python train.py --num_key_value_heads=6 --intermediate_size=1536 --norm_eps=1e-05 --positions="rope" --learning_rate=0.00892 --schedule="wsd" --dataset="wikipedia_en"
Each number is 128 + 24 x the weight over its row's rms, rounded and kept within 0 to 255. Layers, rows and columns count from 0. Numbers have three digits each. The size before them is the row's rms in percent of the matrix's.

# layer 8 MLP down (transposed), 1536x576, rms 0.201, rows 0-33, columns 256-319
098:147107105145179145107136077110108112118120113104079126113120100095105118152139140093143113107154125169086157133115083094156176151144147138141111136157128152113154130148128132101171114121127128
107:115155126124110165144137126130126105090134079124152107159110171117100131145098090138131134150100117143111126123110120117114165157117118147171116114105068132137153142146151142087140086164113139
096:128144117120161139122132165118126085131132150135186145147169123116105121131116137153150125074139134164160121088203102086145110157108194128098135131183072179164110130103163179139078133132133101
104:120129165127100158133118114168144089131166139089142144132091152129169120095110103160145129128113151117112096102152147156127167107137118165092142109104139109107164113101121160127111103161153187
101:161123089119113079082109141121118130108174154178113148143142083143098137098114126148153132172106137155131130136133110134102095114148103142118149108104098120107127122091166189129108133149114120
108:134145129141124145128140157096128130130135125124122113141098156155127150118099122141130108146129144123139145168130103161135143131113179119112144124168135128122146102143145105123134110154139158
101:136090159119085136109149174086121088123119128105123114096115130145110147110105194125137131112168118136100096118131159107105149153119137128124131121083118124129171134156141114138139166156138153
104:119176109144135137122129115153106126148184166170107143099142117081169150208136121145135166160072118086107101126132128139118134144112126132106126128134120153101130109132094086109124123141116124
097:138130109151181170121119150127134118123143159128116143155123084129132144140149114102145151116113099143066118111092060120151176107185089126126118138107115161124159154140138108146089075149111138
104:108132150124142127097126134082141123155114129119119142113095137116110111174114147173178126071156158126152116168143125144178127188146131135136121135104149131092126171128151140143111109098088125
100:108113099131112103145133137127128141116132122139116079141124160104128143142089120098133167148139110093122147140125079093105064113134131112144129142102086112109090138149099105142108111165108147
095:129113101137108126126146113133091120114117081078095072142109128119109130118113105174117127096109155141135097116149110099114138080132103117124143148134153152143131113141143111181126217123124131
098:128128107125111154127120134167134151131149119103111117116114142128109179095105153137169123184129110126122139142113108126160144165121145115104142101131086116140146142079153131121125138138130128
104:132098123129117099113088150179158089118138099191124139138131126143135104134069096099137140074154107132122104120135096168133135143121149122173100105087080096116170109126140136128139127097141131
103:133122136149115125145145161110104169113090128168154154134146111153124118153129105129152115127144118136109120138177163167123150131128137154118116160105129195158172168123164173157121134087148117
099:132131149126145142147118160093145103136117128089141116154128163116171139100106150150129165135115153080123132134124109096141185143144112112136113112145123143134144110095133147142093115093154152
107:154141126135114157139112122110137108188122127177114154177105149147141098134141120098159145096151139101144165119113102140109147100106141127180092135169101089105128139095139100138128128128133149
092:132150108115136139105132121099128121111091142128128193123143122163136076152134185104101128178113142146093147077094115123126106160124111142107109111147160168108130111076114122120148151146134093
101:098124140132130135099108118133142131132131104130113081127135141109157145114112125141127134139149159149143120162167163111149124128134147126158149092097107162094138165136148089126151144118145088
105:126130160092110137136115139121132134169131106102120139140127124128146132087068110149115136161120103146104101105094094141148133136120148135139155113136135149127103140110117163104159118135125167
105:113128123141129139153128172154124102177116152085099142141146154150127135117122117126089100143161136103127119124094132131131138108155143130167139148117159152090146107138137146146124129186137092
095:110135164098119132106126097134113095144097130165137138128115074106118111102140141131142119121108123122177157147128143111159180091136123129125074149148153150141142106141109108109104152136128139
097:128103168137148066153069132124132101158169115102113131140128144116133105141177135143122112130110116170112159110119149115104111111122066135117144096148156084112134120122116133133122135145124140
093:128155157092132134087100109130116118109090148168154142099148113122201100101160107112133111135129108097159140109132090125134160103109107099104161135130123117170113138143112109154115187157131124
102:163148160126145139130127141066128061089119132166132139144166169137145097162140150122139143133138131099128132125152139102102176160118106146133126155152112112164153098161150149154165110146170110
105:146129110158139121100123159061103086161121133146161123138138111162141086101126142113099137132137167155139102136105169112109093146107104185082138133191105161145153100137156160124078162169126124
094:115095156134126143087144114107116102091142119128095122123105110083135104133148123144104119121155156156126099123119166162103118118134143120166096134112105087116078112143099127151128149114135113
101:124131130147159110091168141103136137143097163087090123122152094127111147112086183108141135147147103080123153124146091168090127122104085145135132107145163060118125117105152110119140149136106164
096:186115125150094084146149071111135105148146164143175126151143144139146139095106147150119087181110112164117099117105074104150156104179141113155121110079114140117104112098151142126120152133138103
097:158147142134149182155140080109093149127155104134145097117109134183149123137149132121182111108153099087162132086098137127159143123090101136160131115120164077110108116129110144154124130141139122
096:091118131111110125124111131139158151079116128110118156156153111130139137123113139178130148138119071148136084141136093124131126092111148160120144147112143144114130146112146154145157120147113097
101:134096103103100113086140113131142122144120159124127159142138109119134114150160150152139081080100147111112146135065124109155130124139124129103128130135142114136121145172138133125092110115098144
098:126099149133140126104113077127104137106145135148109113130179175119114152122094097146106133126156151154162118139096131149110129130155126064153125136101176141162110155140111135114138096104161115
097:116130166123114091152149166146134178108157131123118099096133133136119160120170121144152138074190118172096109156141105107150153181124190118172142130146107118144106123173119135116124115118104094
# layer 8 MLP gate, 1536x576, rms 0.163, rows 1-33, columns 256-319
112:166153138150122083148133082137101149129159169093123148126113175111126087078189141131206120092146130158127124124106116168106148151129141111147110142125115148101115151126054170156123147155105162
095:104139135135081115220149131115064147136121155136111139141116154134107119135114091120151129124139095104101146103132163094206104134148146106137104143127114139111127118143160111140174114129119121
102:114131141146112110186168198151123149110112150096122132173134162143100108086130126176126113158119103168141174124114138170180126091102082100113173123113118124135169167128126109120139136122125143
102:122107167138112120127140134140116091117124127130155129140129166136159093161139137145154122129135108138113126091119135154136141114124117133121135159189128105146097107120063118096143181151138116
101:135146124140136148111109110104133155166116130133105131186121117139129100118122088122162123126136157189095135144144138166118126156108154166091104077164120117081164105125191121121116145120120144
102:122138101122095106108116131129116140138087098128167160177122174159137084128113123097127122170099149141109112111118085120153152159118086171121165123134132126120110150116113115111142095098120159
104:158127144127107137122144096132154140128075117130104152145107115111125139118132114141120122177140154098100123166123131119072106133151125124148111125102161068128107137080138115139088127110162121
100:132147142117152125151143072169066126134105136116186111115126041127126154198178132162120099097090123113078136108157122138116077127126122096159113116117127141145124178143136131117134128105099099
102:145154123146091128162118106102130111117147129173100135145082121143124096139130159140199127124070137077142153133108132105106141082118091078140149125115121126095119148129117108173152144145144111
095:124171128139106127124170093127175099159143154094157153119132121113129136152106137117126106132144140125098132099164078127129156150127137156139108154104132152145111138135103148089129091067092117
099:133114119124146122119137081145114144133136112121130121139102101133094108105120149110099144131098124190123156097115088106089091139100074102152107147110151128154141125168141092125075119071156144
101:172139170109115094141144149118165095134150124078162118119107169113120120088097125115115179082085166155168173094113156140083111070131100183147104132154149121089117132150116115180159106153130102
103:169123144105137097157108106153114150199127184113111146138131106129104159127116088143152116114097128150113122132150173177136115177123117109100134132147145127104115064101149063138147163161117145
105:122147114115132097129160084116135137110131110117184110174103124135126165150136126092157114155103136132101138152127141113117105110098127147067144135146105074097093156134140111167140138114080132
097:153126137133118161145155144135124143166099124102103105124168121142088146182143108072103114134141102142137142092130134100083106128127107113151116137110136148091104122139127157090113139101122137
107:103133180112128142098111102107117090165158159133139153120114153182143049095123109117137130175148103138169139146168142127151134133122109115127156131136168133118126106096125135163154143127117147
096:157139115117159110131117140152110141147120090132147136154102149182181150165147130126132100151136101127133094127132082103163069131127090158165147109089112131126117104157123111133125102182133078
104:129143084058146128118137116159154136139158092076151160141146146118140177111129082103120110123124101133134161103135164147137169105112154129179113125134131119160118136095127153095069120146087147
105:113100102123135068132151177133088121112112170156120092110134139128120108106163158150147074161115120100110148155155088117166086183082128117149089156110148137125131140117093115072119082109133158
108:157133083136116147133130126156124153136154119146115141102117135141127123136130089113108147159143072095115160168128070139084082090114140153134108128127121126089147109134108123102114121137135123
092:134106091100099145141137127108179122183164130137136171168152145099149127127122160100129101138133120113145151172126114051127137150167135096154130052133088101140121108126140121132157124132108144
100:124170144108114095128136151146139133131174081112117109151132139139147136125115075124149119149134129135117135122107111143125154153148105130156114134137076149136151116156122102120141120162115100
096:137141143141177116135097121119157167106152133128102116121115102144129166081133154152132101164134153181134155109158115109100161121122136119097124135128076117146105117162089122132136125118119130
106:098116135132090150143139158122108108148123133137121174168165146132139129125118126123098088154103114124136154120124148186162124137093100145145120112159102107136141159155108143093169103152146128
104:153100138145147118068121143109111158121123110150112145146175156110123101146106168102100132068152123109132172114164106106186160143139114151124139108098104176153138117100132155141158114105140097
094:112103095139127143119138153127155135133124112109152188123153161167058133112171135100136103163156108110123124140136133134125128139123112095158122141105145127148105175091143129149127123122105132
105:106147143122085151115149121114133126138107114083145144111159098105078140157150109106097137112113117162168100129163122107133131111152135054140144126103104085094113170147083121125103131116106151
103:113089112136135133097105140162120127142096123141138092096123135087099142124136079086128082118183114114093181162142147168094126149091132189089160150141146152128157137092101102169086106182106115
098:106117138106144095137124094180128137092137127125115125126145148162145127124134130149150157160172125128129079102135161111045098138157113160136165145117112110128132126097123127129117135154136119
096:102143112123116121156109122191150144105156165130167128109147114118119142162122126146116110107147109091138107110097148116111129143141151079131118120101112136138102100083171137122143129128128123
103:125130075101135127122104123119116147085105109147138150161142128095150150112152094153147146119116148128173118143115162127154131123119115165110130115119088115100142121103171064182142111139118119
096:075158095168172144166127132137116090136134160159149130128129179097097108120143139116141088122116115155142080079155110145161113162084158091125105107163129169124164088129124114120125127165096132
098:128095081144132110131113188133147151140160107107129076080151137173144104111132143098154105114132143128128148123128138162136137093134146167142155139141146104122129081128167127140155118074132145
# layer 8 MLP up, 1536x576, rms 0.175, rows 1-33, columns 256-319
109:109172149098157127106080181124159135127158092133155136137101080141095150134101139121123166137115092167128142125146127128139140130151151160140139113077110103126150137147106111146141134117104142
097:106074123140096193135146167140160137086143140115129140087139109145153096109161070175128105111134131124167113143105137099157091131124159105134134118122119150148131161123071114126101150115139163
100:134123107130084143133073105124096101144159120121119165142178144114113119162141165156110170114095118153113120125169106102144076127132154138132095144123121130181113082090121151117076144155121098
100:151127131142108099119120135121129110136142152130129148149097156142129088144140129173134152089125117163083131097135078130143144144095127140098172149178110151088156146158185131112106181117140110
104:192125119137142171101114094123144147122121104138125119128185146128096095151144102143108117111109126115100115116147158115158140148165119133110139102148155135142168115163135137153131126114138143
098:122139121131066139124107107145136147148101148086153142162129155129126139089115136161087096151138151180093132130117117100134115121110146123114154138145099124136093136158114156140115141143177127
105:121094117082146107133101108123132137157151093131123131132121116167133115179123144134106160103105143148146154139142128153116109168161108129099097090136134137132159114162076162109102097093143093
097:136136110131150136109120122139173095056165114119131146093086134185090172140095132159098166141082096143146073141150071135120103114156115155118136146130139154161150120091118109161113110127131153
106:143114148156109088112099134112113113137114110153125124128110166193164098095110147142107139102095192138144096136101095166164156129091117135121126157165102125137076136116124096118082101080123107
097:103165105105154120090114134125175101189165195114147114158134109112119113112128119150111114122142128114088112101127150125101143124180118093114156167115125133119173137135075161115148143092142119
094:157120125109132114145146136123123153165146200123094118083115100120136148133147112126133088132101123117133119117132130141134089165120138140125137149122131117077134155124118139157143133148156108
102:104146080173117095096129092135094168128164114133093130131091104136079152111126121106131101143117118136108123156114132144137129143143121191124103137108041118124121128148110132112147119095168194
097:138126111091144134128106178144129137124138068177117127122104141099134035125084086127131157125102148130133114148110100125110158162147101091106174186078090180102135166108097132147145072130120129
101:187125111125151148116140125102157149120118145144127125171121132156115121114150081138117152089135118108161053123112140132126134141146120157118156144186134195143144150120106134142071072120092156
098:114170141156144133147177131150160110149139114140136124147160139162125123117078106133129135116137142122104168146122137143120178102115105093092109160110090160130127109109138176121136111097097153
108:149148120105096163122075182102151151151154129109136108101123098085111142107122130143141155117143103149161148144122116087145118102135126150129117117131154095140134125159114142137105114132098119
092:119150163118144136141123142157103119116139091149144123115114096129140119143096146129127163111110137117072128160160156120132156130123163110147120102116138172110110119102100101156159099106097154
096:126145120133148135119157137131125120102140146143153099101117136128096176108125147167121148114135156120115109103144135114138088142113147130142141126071118158154128139105112101123085108104131158
103:155116094127180094105177124109168133141150100103130142140156153126092134150131090093119175113126115112156117131124111128167126135159117145077102107138101141115099145136197133130164115156110106
105:164142120103090094143125119128139149114137110108118110087104133141105112136121129184136141144155156081127121132145138117202113120162108136138161086113165151154136165122119110135088104158114114
099:083167123106108126114129099144117147106127137106136148108119096121116132131124113126110127108103117126136140096120132099130176133113114120110114125127104106143114179111105165142108089133143115
100:122139132163128094127125150166157114142125074145137145097118122146124134160135148151138142138146070157111087162093120138101088101131074109132107121146132090097136125122122172108116158167130116
097:113090098126100128078137155197124091151123171114147139094153159100127152169107091165117135122143152101171127146099141112131148131107131076109161117145167140164138124108153102141154147139113163
106:136095153097147155152135140112177135162124147069126163167128158156161100114176100132121165138151129165101145124157113123138143131108156118113113152151119069156137168130130110125090140143169119
105:162144111122117133130093146141106167075124093153173133113103136131162133159139118110128179109129139145166099148129118107102101079098114165139164140071119151122131096159140161092113143095108103
095:129110127098124151127095134155120142152146120103124138133185098150095126202140135137159126115117135121150129088112132124134142164100185133126119150122105098138093150170116111156139116150107159
103:091137081097129164113150140110097157137098180176127109163152170104124161132095126128148092150135130107140136128149113115134169133089107104120139157145156143154142131113162159127105096098130136
098:130148140107120135123118139170118130150176125108142123164124152134128084135097135117185187111140130142107156118123178136163143106157093142158142162140100127165154122120125126115137137164110146
097:150091135124150109104133096117144102108110139161115130150122144169165097123115121094097123109109153129145113151133123155081129104149102143106143148131132175101146115128154170128114151142109134
093:118149154109146127098155136139103151111132130129167176143102123126107100147048113135114134104135099151122178131143154146104118109140103148145123123146151125131105134111115135104150080118108139
101:155195127144144131116092128116178124122114157138090103167111124156149122116135157156141114127114088107119113149127163102129126106114126093124114137145117084145173097166090145104139157125117154
100:092142138128097118125163145109125141101130107139146123174128134160152162105134158129152122139101182125136118129160063135136124149104113120147092104127124119151123099108132158106114122132080092
099:148117094150130103133100114137157175154123079162160144156131129144126124105133096136143153118151133103142112084105138146125121111153093090128140127097136081173134164161093132125091160145102090